config = dict(
    n_head=2,
    norm_place='pre',
    init_std_down=0.0,
    lr_mult_up=0.742,
)
Each number is 200 + 20 x the weight over its row's rms, rounded and kept within 0 to 999. Layers, rows and columns count from 0. The size before them is the row's rms in percent of the matrix's.

# gate: layer 4 MLP gate, 320x160, rms 0.0688, rows 37-65, columns 80-159
# up: layer 4 MLP up, 320x160, rms 0.0674, rows 37-64, columns 80-159
# down: layer 4 MLP down (transposed), 320x160, rms 0.0829, rows 37-64, columns 80-159
gate37,088,179,206,174,236,184,196,185,210,181,184,216,204,160,219,199,222,186,216,197,180,188,209,222,199,198,186,212,167,190,211,189,178,192,205,192,203,229,230,192,202,198,183,226,222,157,186,227,160,164,198,229,218,219,220,185,180,179,179,189,200,160,187,211,187,192,201,176,191,195,191,187,215,199,231,241,200,212,208,215,213
up37,088,224,195,230,207,176,180,195,151,181,190,152,211,216,195,226,208,188,207,191,206,202,192,187,208,215,195,249,180,185,188,193,192,191,210,187,210,196,211,222,178,193,189,191,211,192,223,210,187,172,190,175,183,197,186,169,227,179,205,224,225,182,214,195,196,195,187,193,221,189,196,180,213,169,239,170,205,201,194,167,203
down37,090,197,205,196,201,180,176,235,193,156,191,225,189,213,225,185,173,207,188,193,177,207,238,228,209,219,180,213,202,205,211,213,151,205,224,246,221,190,189,182,207,198,182,205,210,203,203,225,189,233,235,192,181,223,192,205,192,184,190,184,227,224,211,206,191,185,173,181,205,189,209,195,192,171,195,240,195,182,214,208,203
gate38,097,178,222,202,211,149,205,206,185,198,206,207,238,219,221,204,203,191,200,206,216,184,173,196,169,189,180,198,196,191,199,185,216,186,225,223,179,192,209,216,232,192,210,192,217,250,210,205,168,196,176,216,184,221,219,192,182,212,205,191,190,243,208,182,194,229,210,184,158,162,191,175,196,217,182,188,226,228,219,204,156
up38,100,202,212,200,217,224,221,230,169,180,237,204,196,175,200,196,227,184,201,211,228,181,202,209,191,183,223,233,167,210,205,185,171,188,170,217,204,187,180,220,165,212,207,211,221,189,195,208,192,223,217,179,218,165,186,166,225,183,239,190,178,189,234,214,199,192,194,166,242,190,212,231,173,183,200,220,203,228,198,199,220
down38,097,202,196,218,192,183,198,188,159,221,196,216,203,227,237,157,200,191,182,175,196,194,201,189,212,182,210,161,207,203,214,187,188,215,183,213,210,179,205,207,208,166,173,177,223,187,231,136,183,186,186,132,213,196,237,229,178,230,223,188,228,254,168,188,241,205,212,214,161,181,178,163,212,197,203,204,219,204,194,180,193
gate39,095,191,197,180,149,156,196,234,167,216,175,220,212,204,193,206,179,215,161,200,203,191,211,215,179,180,221,220,161,192,241,165,250,229,208,206,215,222,181,225,199,198,139,196,169,205,196,197,196,217,182,201,194,216,221,194,156,182,206,215,201,205,203,219,180,195,206,223,209,168,185,196,225,208,187,174,202,205,169,165,224
up39,094,168,216,181,193,199,175,186,213,163,188,185,209,176,183,190,200,188,201,219,205,152,186,219,192,209,198,206,188,240,207,213,189,226,209,208,210,218,198,203,198,221,211,201,165,187,217,198,230,237,203,211,165,224,216,178,191,174,206,188,248,230,181,216,175,184,171,147,194,215,191,213,207,199,203,197,246,205,200,202,198
down39,100,188,208,212,233,212,202,200,222,195,225,169,201,184,224,259,200,215,194,183,180,187,174,210,222,212,194,204,198,206,166,227,210,205,160,205,217,240,192,197,172,192,246,249,210,182,195,210,200,217,194,238,209,190,192,169,227,189,218,223,191,201,231,218,213,188,219,151,183,189,208,194,201,211,192,208,245,200,211,202,219
gate40,100,178,205,214,206,189,196,215,175,199,161,195,170,178,187,209,189,200,215,209,217,214,195,169,175,198,234,215,238,212,194,202,202,242,211,208,180,197,147,211,171,194,173,207,202,214,195,168,235,156,175,163,207,173,233,206,205,214,212,195,171,200,194,178,177,232,216,217,213,205,174,198,206,192,215,220,215,194,196,179,190
up40,100,171,183,227,175,220,195,169,180,197,194,178,161,184,214,186,226,184,209,207,219,183,150,199,170,206,200,193,240,225,197,231,189,211,242,193,200,197,206,191,210,214,198,224,240,236,173,194,212,193,180,194,217,222,180,207,209,226,210,217,193,169,185,229,174,190,217,215,176,220,204,164,172,216,177,226,178,189,228,159,224
down40,098,198,204,194,221,178,210,194,199,189,220,181,203,191,220,168,188,211,202,226,186,215,248,205,199,201,178,207,184,187,221,179,204,166,183,183,207,185,193,177,187,210,181,208,220,191,225,261,191,216,191,206,211,235,202,193,233,201,196,192,209,197,271,220,191,179,184,200,221,199,229,229,199,224,192,182,240,205,214,185,187
gate41,100,203,177,224,174,169,204,184,171,201,205,199,190,219,192,193,210,205,224,161,156,200,212,207,218,159,208,217,212,177,205,197,227,214,201,230,207,191,179,188,204,204,184,194,192,185,205,217,220,217,193,199,231,247,235,182,237,193,175,199,203,219,206,198,241,221,178,196,190,213,177,217,207,217,228,186,205,205,190,244,204
up41,100,171,206,196,193,211,231,218,210,235,198,205,229,201,208,169,211,163,197,203,215,195,180,180,231,210,210,210,165,187,213,217,185,207,208,192,197,198,207,192,176,205,221,232,209,187,202,182,182,228,187,210,179,187,170,200,190,192,206,187,206,231,186,246,199,219,191,216,177,167,232,178,251,208,221,213,216,220,212,197,226
down41,098,221,173,190,183,180,187,210,222,194,195,191,218,206,204,152,189,197,173,189,198,187,190,186,251,140,232,220,209,189,179,193,236,180,224,199,177,219,182,189,216,209,200,231,180,203,200,230,200,255,223,128,185,258,208,208,212,195,201,184,197,198,220,199,213,231,163,212,204,192,203,179,200,216,222,200,226,206,162,219,182
gate42,088,225,218,225,201,225,193,216,217,233,217,156,216,198,190,210,205,180,182,193,188,209,190,206,228,150,201,224,199,228,194,196,171,201,194,196,208,210,226,191,217,205,195,207,211,204,197,213,198,196,209,191,202,230,215,190,230,237,170,203,209,182,192,200,177,215,189,200,170,180,195,217,205,183,180,205,262,228,196,211,198
up42,092,196,235,215,186,189,207,226,197,184,207,201,194,198,214,202,192,167,214,207,192,197,220,178,201,197,211,237,205,180,188,204,205,233,216,218,230,179,198,227,198,212,173,228,220,214,203,182,206,238,206,207,226,189,207,213,212,175,209,191,179,185,177,198,208,179,191,203,179,202,214,174,229,215,218,175,155,162,198,155,198
down42,094,210,231,180,192,214,196,207,208,194,224,186,218,199,193,188,190,204,203,211,173,171,176,178,186,207,192,183,196,220,198,220,233,193,218,215,218,194,216,214,227,219,187,241,228,181,224,179,196,221,174,144,178,199,207,189,191,170,233,223,183,186,192,226,186,213,209,198,177,184,235,153,206,211,216,210,171,163,173,166,194
gate43,099,180,201,157,208,208,208,208,240,220,209,219,213,177,221,228,167,212,185,212,213,165,202,219,228,204,211,160,224,197,195,221,175,170,232,186,192,209,201,192,170,175,205,213,203,253,161,196,183,192,219,227,179,182,242,203,157,190,196,221,176,220,211,215,191,196,200,201,213,203,185,188,208,229,168,213,190,182,234,217,214
up43,099,177,192,193,199,186,185,198,205,236,203,169,181,189,198,211,183,204,211,227,198,181,197,187,216,192,207,201,184,184,221,194,208,219,221,192,255,196,208,187,236,180,167,232,213,221,165,190,223,169,230,184,218,210,217,206,208,207,207,165,192,194,220,206,201,197,222,221,234,218,227,168,207,193,189,185,227,177,216,163,209
down43,100,202,189,212,205,212,195,199,207,206,194,197,202,200,189,150,250,191,199,218,198,237,211,200,207,204,235,194,200,191,215,166,194,160,161,231,226,195,206,200,216,207,164,158,227,198,207,195,211,203,211,191,195,201,192,201,203,209,203,198,207,184,259,234,191,222,193,187,218,192,216,197,197,183,206,203,228,198,219,195,179
gate44,100,206,214,194,233,227,221,221,177,212,191,180,215,194,220,193,196,176,217,186,177,183,232,173,194,213,216,160,167,215,195,213,164,221,222,180,169,191,227,218,202,226,195,217,199,207,195,201,194,201,219,213,202,172,198,203,201,199,247,194,206,181,205,163,167,199,206,175,251,202,199,180,185,152,260,189,187,176,250,143,203
up44,102,169,207,212,223,213,196,178,196,185,188,214,221,218,222,189,190,206,162,233,221,222,212,159,224,211,188,178,182,224,198,215,211,188,188,188,187,196,184,193,214,177,174,209,219,184,166,211,205,215,182,223,183,221,170,178,237,224,188,197,168,180,207,213,178,196,218,214,189,205,153,218,213,231,181,205,191,231,205,187,215
down44,101,216,217,203,182,219,217,210,174,213,226,178,178,215,199,202,230,150,201,205,197,198,210,215,168,198,184,178,158,185,191,215,198,208,204,187,197,212,240,194,193,220,209,227,225,228,206,214,180,168,191,234,234,182,179,217,178,185,198,218,196,183,189,144,183,182,193,206,231,191,186,161,188,179,193,169,209,195,215,178,197
gate45,098,215,206,184,227,200,187,173,211,200,216,174,199,212,184,183,190,260,182,173,219,207,200,208,215,210,211,224,220,197,191,194,206,206,170,179,222,208,175,196,206,213,151,207,219,221,228,213,209,211,197,190,200,230,218,212,207,211,207,184,239,196,205,193,188,219,217,185,222,214,166,190,185,164,182,204,175,204,183,219,185
up45,098,213,195,194,231,238,196,216,187,209,179,215,222,228,194,202,200,193,173,182,230,209,190,184,206,211,202,183,196,204,205,222,191,186,166,179,202,213,193,175,189,195,182,189,193,194,173,184,203,194,166,180,273,236,204,193,199,200,237,200,250,227,200,232,207,226,176,206,234,194,157,213,195,220,189,219,175,194,173,193,226
down45,097,190,211,167,196,221,204,188,173,223,165,198,176,184,206,238,221,188,190,182,191,199,216,212,234,216,198,206,198,208,174,195,171,182,188,159,214,210,229,215,184,218,172,203,198,204,199,221,209,196,190,269,251,222,205,194,237,194,212,158,204,210,192,235,198,216,230,178,173,206,179,224,190,209,179,212,157,185,207,202,242
gate46,105,222,191,197,218,206,209,209,206,198,206,200,206,204,210,212,165,200,160,196,162,201,198,203,180,203,152,199,189,214,194,228,223,243,195,186,202,213,181,199,200,185,180,198,226,199,196,195,198,226,201,169,142,195,176,218,200,185,207,225,219,239,207,217,199,211,203,168,207,191,217,210,200,205,214,184,139,179,204,230,145
up46,103,191,194,180,203,199,195,191,198,193,200,228,176,200,187,168,216,218,202,202,228,181,213,199,236,200,218,204,195,202,207,212,147,183,212,209,214,200,198,160,221,214,206,215,202,197,223,194,207,184,199,194,235,224,210,183,191,201,170,184,208,185,189,207,188,180,205,215,200,226,179,187,210,207,188,207,225,188,184,191,238
down46,097,193,215,208,169,200,197,182,197,224,211,193,196,203,189,145,198,194,216,182,222,209,180,208,192,199,175,194,215,208,205,211,199,256,177,180,194,214,206,207,215,213,196,182,192,183,213,188,210,208,222,123,193,162,175,177,195,198,181,197,226,209,180,199,183,185,183,214,201,202,163,189,220,215,192,190,199,236,201,204,211
gate47,110,194,215,203,212,190,201,164,183,221,227,214,229,201,189,195,171,252,215,212,171,182,215,177,209,170,177,187,189,173,180,224,203,193,192,203,214,181,179,199,210,219,215,237,201,222,170,179,161,204,215,188,193,217,184,213,193,204,217,189,188,182,175,229,187,205,221,202,218,210,198,189,228,183,196,209,235,208,192,198,193
up47,110,211,189,183,188,195,238,206,164,204,181,217,192,189,166,189,214,201,177,198,179,186,199,190,225,217,207,223,177,168,211,171,217,183,222,198,198,204,193,197,198,215,204,208,160,178,160,186,225,209,195,206,190,230,207,205,225,193,215,198,209,200,210,198,181,211,222,202,191,203,183,160,190,147,198,157,204,202,197,207,235
down47,110,196,214,211,216,186,202,205,170,204,205,189,207,168,200,211,204,194,210,226,181,225,220,207,177,198,194,192,243,200,200,209,204,220,181,193,216,185,132,199,214,199,192,221,198,184,196,183,211,148,217,161,197,173,199,220,238,184,201,222,195,189,150,211,215,223,213,216,221,196,204,224,233,175,209,209,206,226,191,186,206
gate48,106,199,182,208,176,211,199,242,201,225,233,159,156,227,174,203,188,208,189,176,173,225,209,192,251,205,184,191,249,219,217,199,225,208,149,154,208,219,217,211,203,180,210,195,203,209,183,219,209,189,220,195,222,231,186,206,219,211,214,176,188,177,166,198,203,218,220,192,152,210,213,209,227,192,210,177,187,230,207,231,211
up48,106,209,199,220,219,234,209,209,174,194,232,220,211,180,189,244,210,191,198,187,197,223,191,169,196,189,250,203,183,230,169,167,216,205,231,222,189,177,208,201,221,216,177,188,191,183,230,194,221,187,200,170,201,212,241,204,209,209,203,200,224,213,196,174,192,201,163,194,219,183,214,203,180,178,201,190,220,208,190,210,215
down48,106,203,164,216,226,192,189,195,188,216,221,198,148,186,218,213,188,240,194,184,225,194,200,185,256,195,199,179,229,200,182,225,180,166,197,159,234,178,222,219,188,185,184,210,196,207,201,233,202,157,205,144,195,202,216,234,194,223,231,230,223,163,198,179,172,186,187,216,175,199,182,222,213,210,185,188,209,208,208,224,210
gate49,106,190,161,193,176,210,193,185,199,191,233,213,206,210,231,226,254,186,211,180,149,196,186,190,218,148,217,183,228,194,220,202,190,194,242,190,196,182,186,208,196,233,192,243,209,216,184,211,186,246,198,201,218,205,203,197,214,183,221,209,179,174,184,214,202,211,190,193,202,191,182,158,195,190,174,164,215,191,225,233,189
up49,107,205,210,208,207,192,183,184,209,186,200,170,190,178,216,214,166,192,180,227,197,221,232,199,223,222,179,193,227,200,214,214,216,214,177,206,213,201,226,244,231,215,206,201,209,237,193,193,195,230,160,214,200,203,171,171,179,244,219,172,210,188,223,189,162,206,190,192,195,201,225,193,192,204,191,178,228,202,188,182,217
down49,107,218,233,190,224,173,210,189,186,213,173,218,193,206,205,198,188,200,213,213,225,187,214,200,159,229,242,162,209,166,198,220,186,191,172,198,208,187,227,195,210,230,229,192,202,185,227,199,230,179,242,222,213,174,236,197,213,214,182,198,207,197,227,204,214,177,193,236,216,193,191,200,203,208,216,190,202,232,191,161,214
gate50,102,177,209,192,204,254,192,164,189,188,210,210,216,222,222,179,185,209,210,221,186,226,193,182,182,185,197,225,214,207,231,214,234,227,214,204,189,211,189,206,173,180,194,208,194,180,194,226,230,187,162,186,213,208,178,193,227,194,191,187,197,195,210,202,222,193,199,204,159,196,181,153,204,202,200,176,212,194,170,200,233
up50,105,195,211,195,186,188,213,206,181,213,162,199,197,209,137,218,197,183,214,195,194,161,213,214,215,214,240,204,197,194,181,216,190,195,187,201,236,166,203,194,230,213,187,188,179,218,211,169,196,210,242,188,164,187,182,201,196,182,221,213,217,186,193,232,139,181,195,239,228,209,195,231,216,165,220,211,188,181,204,190,174
down50,098,220,197,204,220,232,194,220,174,190,208,176,205,211,195,163,234,178,200,184,239,192,210,215,208,194,238,211,200,218,211,205,170,208,184,214,168,175,191,179,223,217,201,192,183,210,196,171,210,178,197,100,225,172,207,177,192,175,226,198,188,251,175,158,232,213,185,171,208,193,210,184,178,209,195,209,221,208,202,171,159
gate51,095,212,159,192,177,225,245,223,219,166,210,204,208,182,175,209,222,207,190,177,167,186,235,179,187,186,197,194,198,195,243,210,181,217,176,166,211,186,194,159,181,192,215,212,166,191,181,199,180,180,197,202,240,189,193,186,203,174,224,218,248,171,205,229,200,178,202,178,201,196,178,171,192,197,159,215,248,209,182,200,215
up51,098,174,211,205,200,165,193,194,172,156,228,177,218,193,238,212,218,221,238,186,194,177,219,183,174,200,172,233,192,221,223,199,187,202,216,228,211,207,193,193,206,181,188,186,231,184,194,175,202,187,204,195,172,221,227,175,201,162,218,191,209,225,212,221,234,209,188,217,178,192,163,224,233,207,173,229,237,174,200,206,209
down51,099,186,214,225,237,197,225,213,203,189,240,184,229,189,235,219,203,192,195,193,225,192,204,192,235,179,184,230,202,195,190,217,197,181,198,198,198,213,205,210,217,158,147,175,197,159,209,167,200,182,193,163,192,190,220,226,199,237,176,218,190,209,180,196,212,202,190,219,169,232,160,241,216,216,198,186,219,191,193,181,165
gate52,094,198,204,195,223,171,182,224,190,240,198,166,242,178,189,198,211,213,178,164,193,175,184,169,212,229,191,197,192,206,218,218,196,193,212,200,233,198,205,211,187,232,187,200,231,217,203,222,191,213,223,180,220,209,211,201,206,234,227,192,205,191,200,185,208,203,209,214,255,171,183,246,215,158,214,209,188,219,173,213,248
up52,098,188,195,175,200,198,200,168,199,150,214,175,199,208,199,215,199,185,186,213,179,221,181,177,225,217,226,189,203,166,197,166,210,198,209,179,227,235,194,207,229,218,202,216,189,204,199,211,201,215,192,199,208,189,189,196,168,161,178,202,201,178,199,194,154,200,168,176,181,232,195,205,204,194,175,203,225,219,234,194,182
down52,101,231,173,207,198,203,179,188,181,140,206,202,162,190,216,220,177,181,205,228,174,197,188,174,225,238,211,201,190,138,201,191,223,181,203,189,224,225,180,192,211,241,198,178,194,197,192,195,211,232,201,196,204,199,191,222,185,134,186,190,240,201,217,189,194,202,171,177,174,199,189,210,219,178,178,167,221,208,221,197,200
gate53,103,195,197,203,205,171,181,225,200,180,185,244,209,190,184,207,187,219,214,229,179,203,201,231,219,168,190,233,171,164,193,223,196,222,187,232,222,209,220,191,210,187,235,229,183,194,197,190,172,200,210,214,236,172,197,226,201,173,162,206,194,238,204,198,213,192,194,181,202,173,181,237,199,182,190,177,215,185,186,211,230
up53,103,195,199,208,237,224,204,220,188,169,168,184,205,195,170,215,176,212,208,214,230,217,233,241,228,184,220,210,210,181,224,219,172,223,209,192,212,226,200,203,232,183,229,218,144,190,230,178,201,196,225,203,231,177,195,196,198,181,172,217,193,219,186,176,188,192,192,150,200,191,211,213,198,184,146,182,198,204,174,185,193
down53,098,203,233,165,171,189,214,181,191,217,233,190,187,223,219,241,205,168,186,196,209,172,202,196,210,207,168,214,195,189,210,196,188,198,217,171,205,189,210,185,216,209,191,186,232,221,212,191,235,206,191,316,196,210,192,165,203,224,186,169,175,176,243,231,195,194,188,203,198,209,218,208,180,219,219,195,218,184,193,210,196
gate54,099,209,201,215,193,224,180,198,203,202,216,204,206,220,211,200,211,208,179,168,192,189,170,226,225,186,234,193,198,242,185,201,174,189,194,230,210,229,198,187,206,196,201,212,187,231,181,193,162,194,237,204,218,221,250,215,191,212,200,194,218,191,190,192,212,196,215,185,203,197,232,185,206,204,181,183,170,183,197,176,218
up54,100,223,234,223,174,229,208,149,234,187,197,241,168,171,222,195,192,192,210,226,204,204,193,199,210,215,192,203,216,207,183,199,231,194,219,175,198,187,165,208,207,207,184,232,209,250,167,174,204,231,167,190,178,220,197,214,187,190,210,204,205,184,179,200,225,201,213,199,213,245,190,207,203,222,169,209,189,216,241,192,156
down54,104,218,208,218,225,199,213,172,206,208,209,203,222,225,194,230,181,203,200,218,248,204,223,210,174,189,207,173,227,209,201,234,200,210,190,197,212,214,190,211,208,188,183,188,219,211,213,206,242,195,179,241,190,181,190,187,197,179,182,218,170,187,227,208,211,196,176,199,205,145,179,193,164,181,240,231,191,211,224,214,189
gate55,098,211,166,236,201,198,196,202,215,190,192,184,174,209,200,193,191,199,253,212,152,189,175,149,208,187,186,226,216,176,167,201,208,163,191,183,224,203,168,228,204,199,170,207,221,225,197,171,195,213,200,198,218,224,202,216,200,239,222,218,195,188,193,189,187,220,248,183,220,214,217,198,198,168,174,219,212,213,202,186,189
up55,100,191,191,183,152,217,214,163,174,196,225,203,170,183,200,184,224,204,170,199,239,214,189,210,220,197,218,212,204,179,165,234,192,229,178,216,194,217,180,174,185,211,218,198,198,201,196,196,212,196,188,185,173,201,195,240,209,214,247,170,208,210,195,208,197,197,183,208,163,207,203,237,158,199,193,182,196,210,207,203,214
down55,093,194,224,185,235,195,215,241,174,203,190,201,200,194,169,137,162,195,165,168,208,215,211,196,204,198,179,226,212,212,206,222,173,222,207,227,177,189,251,182,204,233,196,216,185,186,184,184,228,219,177,113,207,190,182,188,188,161,156,224,201,215,171,170,194,197,219,188,202,194,205,208,185,200,197,166,200,210,197,199,211
gate56,086,223,198,215,214,224,188,204,192,206,198,200,236,190,179,194,199,184,207,184,210,169,215,191,221,204,211,171,186,185,206,196,212,207,166,166,197,214,186,220,159,225,163,194,201,203,172,212,197,217,210,222,235,208,228,242,172,221,199,211,210,160,227,203,180,193,174,206,235,179,203,200,236,204,220,202,205,236,201,173,218
up56,093,196,202,221,174,203,212,191,180,179,195,234,169,221,205,172,190,221,236,219,206,213,151,173,182,203,184,215,199,190,223,182,202,175,206,201,178,185,200,227,203,234,174,192,199,196,179,190,199,213,203,197,214,209,178,197,218,255,191,199,190,173,200,237,185,220,208,191,176,222,210,189,224,207,173,216,234,186,219,172,205
down56,098,201,244,200,195,182,234,195,182,184,195,217,245,276,250,232,189,224,209,218,201,219,191,206,177,198,187,201,186,163,220,215,224,149,192,197,197,209,232,221,211,219,199,203,219,199,201,206,205,176,225,262,218,211,196,201,221,204,170,190,170,195,197,223,168,207,202,214,201,213,228,204,197,190,215,208,218,182,202,206,200
gate57,112,178,199,186,222,198,199,239,176,220,232,170,181,189,191,179,218,187,150,189,225,182,209,213,183,213,199,209,153,220,210,217,220,217,208,204,210,205,175,229,212,211,231,170,213,217,170,194,175,190,223,167,234,185,211,173,223,182,219,195,202,189,195,227,188,175,197,212,228,175,185,221,194,210,205,200,220,217,190,191,193
up57,108,172,171,185,236,215,214,205,164,198,222,191,160,187,201,211,169,174,173,183,224,215,198,208,210,183,180,217,195,222,221,194,210,235,177,240,236,165,196,207,207,207,190,195,202,205,189,217,182,199,235,185,198,217,212,181,232,201,203,222,158,180,190,189,219,200,200,184,208,160,201,175,202,201,184,209,204,205,243,172,186
down57,111,213,203,199,213,188,235,204,184,190,184,181,207,164,207,184,231,231,194,167,224,198,188,193,179,226,214,206,199,214,201,184,207,224,203,178,174,156,207,227,193,212,217,198,200,193,203,183,226,191,179,241,239,190,235,214,181,208,231,190,219,242,212,188,223,164,188,237,187,230,203,212,223,196,200,174,218,199,191,207,214
gate58,102,209,206,166,195,231,196,195,153,181,198,198,177,200,214,213,216,195,207,182,202,184,200,207,185,196,178,220,197,211,198,202,202,200,208,225,157,183,198,187,188,199,233,215,208,191,202,160,165,169,236,200,204,161,190,193,198,178,221,197,221,186,212,186,214,205,200,174,199,192,201,233,218,193,183,215,220,168,228,205,204
up58,105,244,195,216,189,193,222,232,189,209,206,198,197,219,219,186,230,219,176,183,187,196,197,217,218,202,219,181,199,177,231,243,235,188,200,215,226,170,235,200,168,202,208,200,170,186,198,196,186,203,222,222,210,199,189,230,196,198,219,240,163,196,202,176,215,179,208,182,178,161,172,207,183,221,193,158,194,203,209,204,185
down58,108,166,209,161,186,199,170,173,185,213,191,174,198,167,217,197,180,200,193,229,207,188,214,185,225,166,215,227,203,222,161,195,199,206,200,183,148,230,198,200,207,209,219,205,219,183,203,154,154,201,213,186,184,188,217,151,233,214,213,186,208,231,179,194,204,194,183,204,209,215,248,213,195,202,190,196,191,200,193,209,186
gate59,108,192,207,188,183,210,190,208,202,187,227,175,207,202,199,195,226,221,211,187,212,201,195,187,226,211,222,228,229,200,200,183,162,177,201,183,212,222,204,209,201,219,200,204,178,195,183,212,205,187,233,225,214,188,213,155,197,243,218,234,182,193,212,208,249,197,191,189,185,189,209,246,211,199,192,265,182,232,200,197,232
up59,108,192,178,213,185,182,168,170,178,197,227,170,191,191,212,176,236,227,201,190,202,186,160,193,213,212,226,192,198,223,166,219,206,225,156,211,201,222,243,216,177,214,230,201,203,191,178,190,201,161,205,184,211,223,204,180,186,208,213,217,190,190,232,241,186,226,191,201,177,184,213,222,202,223,163,193,189,190,177,172,207
down59,106,195,174,177,211,200,229,203,183,198,196,216,168,203,211,230,227,189,179,157,187,188,193,205,224,219,212,204,201,217,200,217,171,205,218,224,190,218,201,218,188,185,232,181,170,192,193,220,232,173,207,249,175,205,190,225,180,164,190,197,206,227,190,194,197,208,210,184,183,199,213,237,218,176,149,174,184,189,182,175,203
gate60,111,237,214,182,219,191,178,201,188,182,221,191,211,220,230,212,239,181,193,200,162,204,192,246,174,185,167,182,174,216,200,178,204,213,191,202,205,203,170,187,191,184,219,225,225,161,216,156,205,235,198,199,191,177,177,163,175,173,196,189,190,216,212,188,230,184,225,174,190,178,212,205,216,252,180,196,174,170,190,217,202
up60,114,199,192,174,213,174,222,199,191,173,196,243,210,215,177,228,195,222,205,196,203,224,173,183,207,185,205,238,140,190,195,211,199,183,205,189,179,185,219,220,212,179,173,158,177,201,212,213,179,167,193,207,216,213,197,221,221,219,213,165,194,172,224,211,190,198,213,210,180,186,215,213,179,191,209,202,196,199,173,206,197
down60,107,217,214,203,180,226,182,217,235,210,220,177,182,218,225,135,228,200,184,199,182,189,182,215,206,161,214,189,219,212,214,179,208,164,195,173,234,223,220,217,176,189,207,232,216,189,202,148,208,224,166,82,197,209,209,201,195,199,198,229,196,204,183,198,211,227,197,202,213,217,211,192,209,207,191,222,199,196,197,210,193
gate61,101,225,209,213,202,212,201,234,197,185,189,167,209,193,190,203,223,210,184,189,217,242,191,218,218,199,178,219,185,190,197,194,235,205,180,234,220,207,159,236,200,198,197,216,226,165,183,212,197,212,180,203,237,229,218,200,225,180,172,178,159,213,189,206,160,199,176,215,189,185,214,228,221,180,241,227,171,215,184,202,198
up61,102,173,181,160,149,188,167,202,207,221,179,149,175,211,213,224,195,167,205,198,207,193,228,241,194,192,190,223,228,198,178,210,179,213,214,225,196,196,194,201,178,186,179,171,213,197,219,191,221,182,208,215,192,167,188,191,209,180,218,209,179,207,186,152,187,188,217,200,182,215,178,164,186,187,169,198,238,163,207,219,209
down61,102,172,231,167,206,210,206,218,198,206,194,182,189,195,194,249,164,181,176,187,171,185,224,214,185,203,195,202,202,243,187,222,214,160,203,207,165,164,211,187,207,187,241,203,206,243,202,174,166,194,228,234,171,175,157,198,173,200,206,227,229,184,218,201,192,169,201,202,170,218,218,204,192,217,157,189,220,165,198,208,205
gate62,092,193,193,200,202,226,179,235,160,217,213,199,203,166,204,206,211,178,216,218,198,214,213,220,209,188,223,208,211,227,188,204,183,181,194,229,199,180,167,208,198,191,205,197,248,176,231,179,164,199,215,215,230,196,243,178,204,199,197,201,189,190,221,203,222,213,192,192,173,180,213,185,188,148,233,172,230,203,220,229,235
up62,092,201,201,193,204,207,193,221,225,194,198,193,190,181,192,206,192,172,203,232,190,186,186,206,185,187,226,221,186,188,225,208,187,193,218,213,211,184,197,140,150,218,191,153,195,220,212,156,228,166,186,198,179,195,175,206,202,181,221,212,223,184,194,223,199,200,166,198,219,174,215,219,159,210,187,200,160,185,198,188,205
down62,092,186,179,205,203,212,198,205,228,207,171,201,202,194,195,177,202,173,218,196,197,195,201,176,198,193,201,199,178,197,181,187,223,191,182,181,166,238,204,223,180,210,181,205,165,219,168,191,210,212,195,159,211,183,185,203,216,220,232,231,198,166,130,185,244,182,184,190,217,197,186,240,212,196,217,187,182,227,180,199,174
gate63,104,222,202,199,197,196,202,158,175,172,138,169,214,187,168,211,177,215,202,171,209,199,194,199,206,189,220,202,185,169,166,219,193,183,234,183,147,185,205,193,205,227,211,240,243,204,199,169,224,201,191,212,197,214,213,183,188,210,199,215,202,165,187,191,185,207,188,207,176,215,209,209,181,211,198,197,215,237,202,167,199
up63,104,202,179,181,206,223,177,233,188,217,219,230,200,203,201,209,218,190,204,202,225,178,239,208,192,242,208,200,192,232,212,181,176,186,200,220,208,198,220,231,181,216,172,173,195,194,191,238,191,199,162,181,251,198,203,224,216,225,190,225,188,210,226,232,201,213,177,223,210,221,227,216,215,177,228,203,212,201,202,203,182
down63,103,198,191,196,215,179,191,157,190,221,199,185,210,243,160,156,187,235,213,200,204,181,195,215,196,189,223,206,202,182,172,211,210,214,210,198,184,220,199,188,231,190,198,217,216,193,213,157,205,245,198,138,163,210,214,184,197,166,187,191,215,166,168,200,192,202,186,200,214,191,210,191,193,187,191,205,206,187,212,194,187
gate64,098,212,218,167,236,172,200,195,206,184,201,187,204,189,194,176,196,214,215,179,187,226,217,216,193,202,219,189,182,171,212,201,176,202,223,235,156,191,171,202,187,201,215,237,174,207,154,202,200,194,226,203,194,195,208,187,198,200,199,197,209,185,240,214,134,226,189,211,208,186,192,221,208,220,208,215,199,198,207,178,175
up64,097,187,193,195,197,189,215,219,206,178,232,181,217,206,186,221,201,190,216,184,237,193,250,212,199,204,190,208,194,218,234,203,185,188,185,218,220,191,189,184,205,187,185,194,204,149,207,211,214,197,179,183,209,188,198,176,192,157,207,202,184,200,210,234,201,248,196,203,240,194,194,196,216,197,191,167,177,209,202,215,208
down64,098,210,166,233,161,192,208,182,209,179,169,181,203,206,175,196,206,198,187,212,187,190,202,197,200,197,193,259,233,204,201,205,192,217,192,221,173,196,205,167,195,223,201,193,162,217,230,194,225,216,206,186,196,204,162,208,197,215,195,212,177,200,156,236,228,174,201,189,199,200,219,201,214,242,220,209,220,238,171,204,197
gate65,110,167,234,208,208,184,209,218,197,192,181,209,192,206,177,221,241,222,168,212,183,207,192,177,214,203,155,188,167,191,196,178,223,208,209,189,185,196,197,193,227,201,225,194,174,193,193,192,191,200,238,187,221,223,203,156,174,161,211,178,189,205,179,192,203,168,195,236,194,148,215,215,202,220,210,218,187,233,175,197,193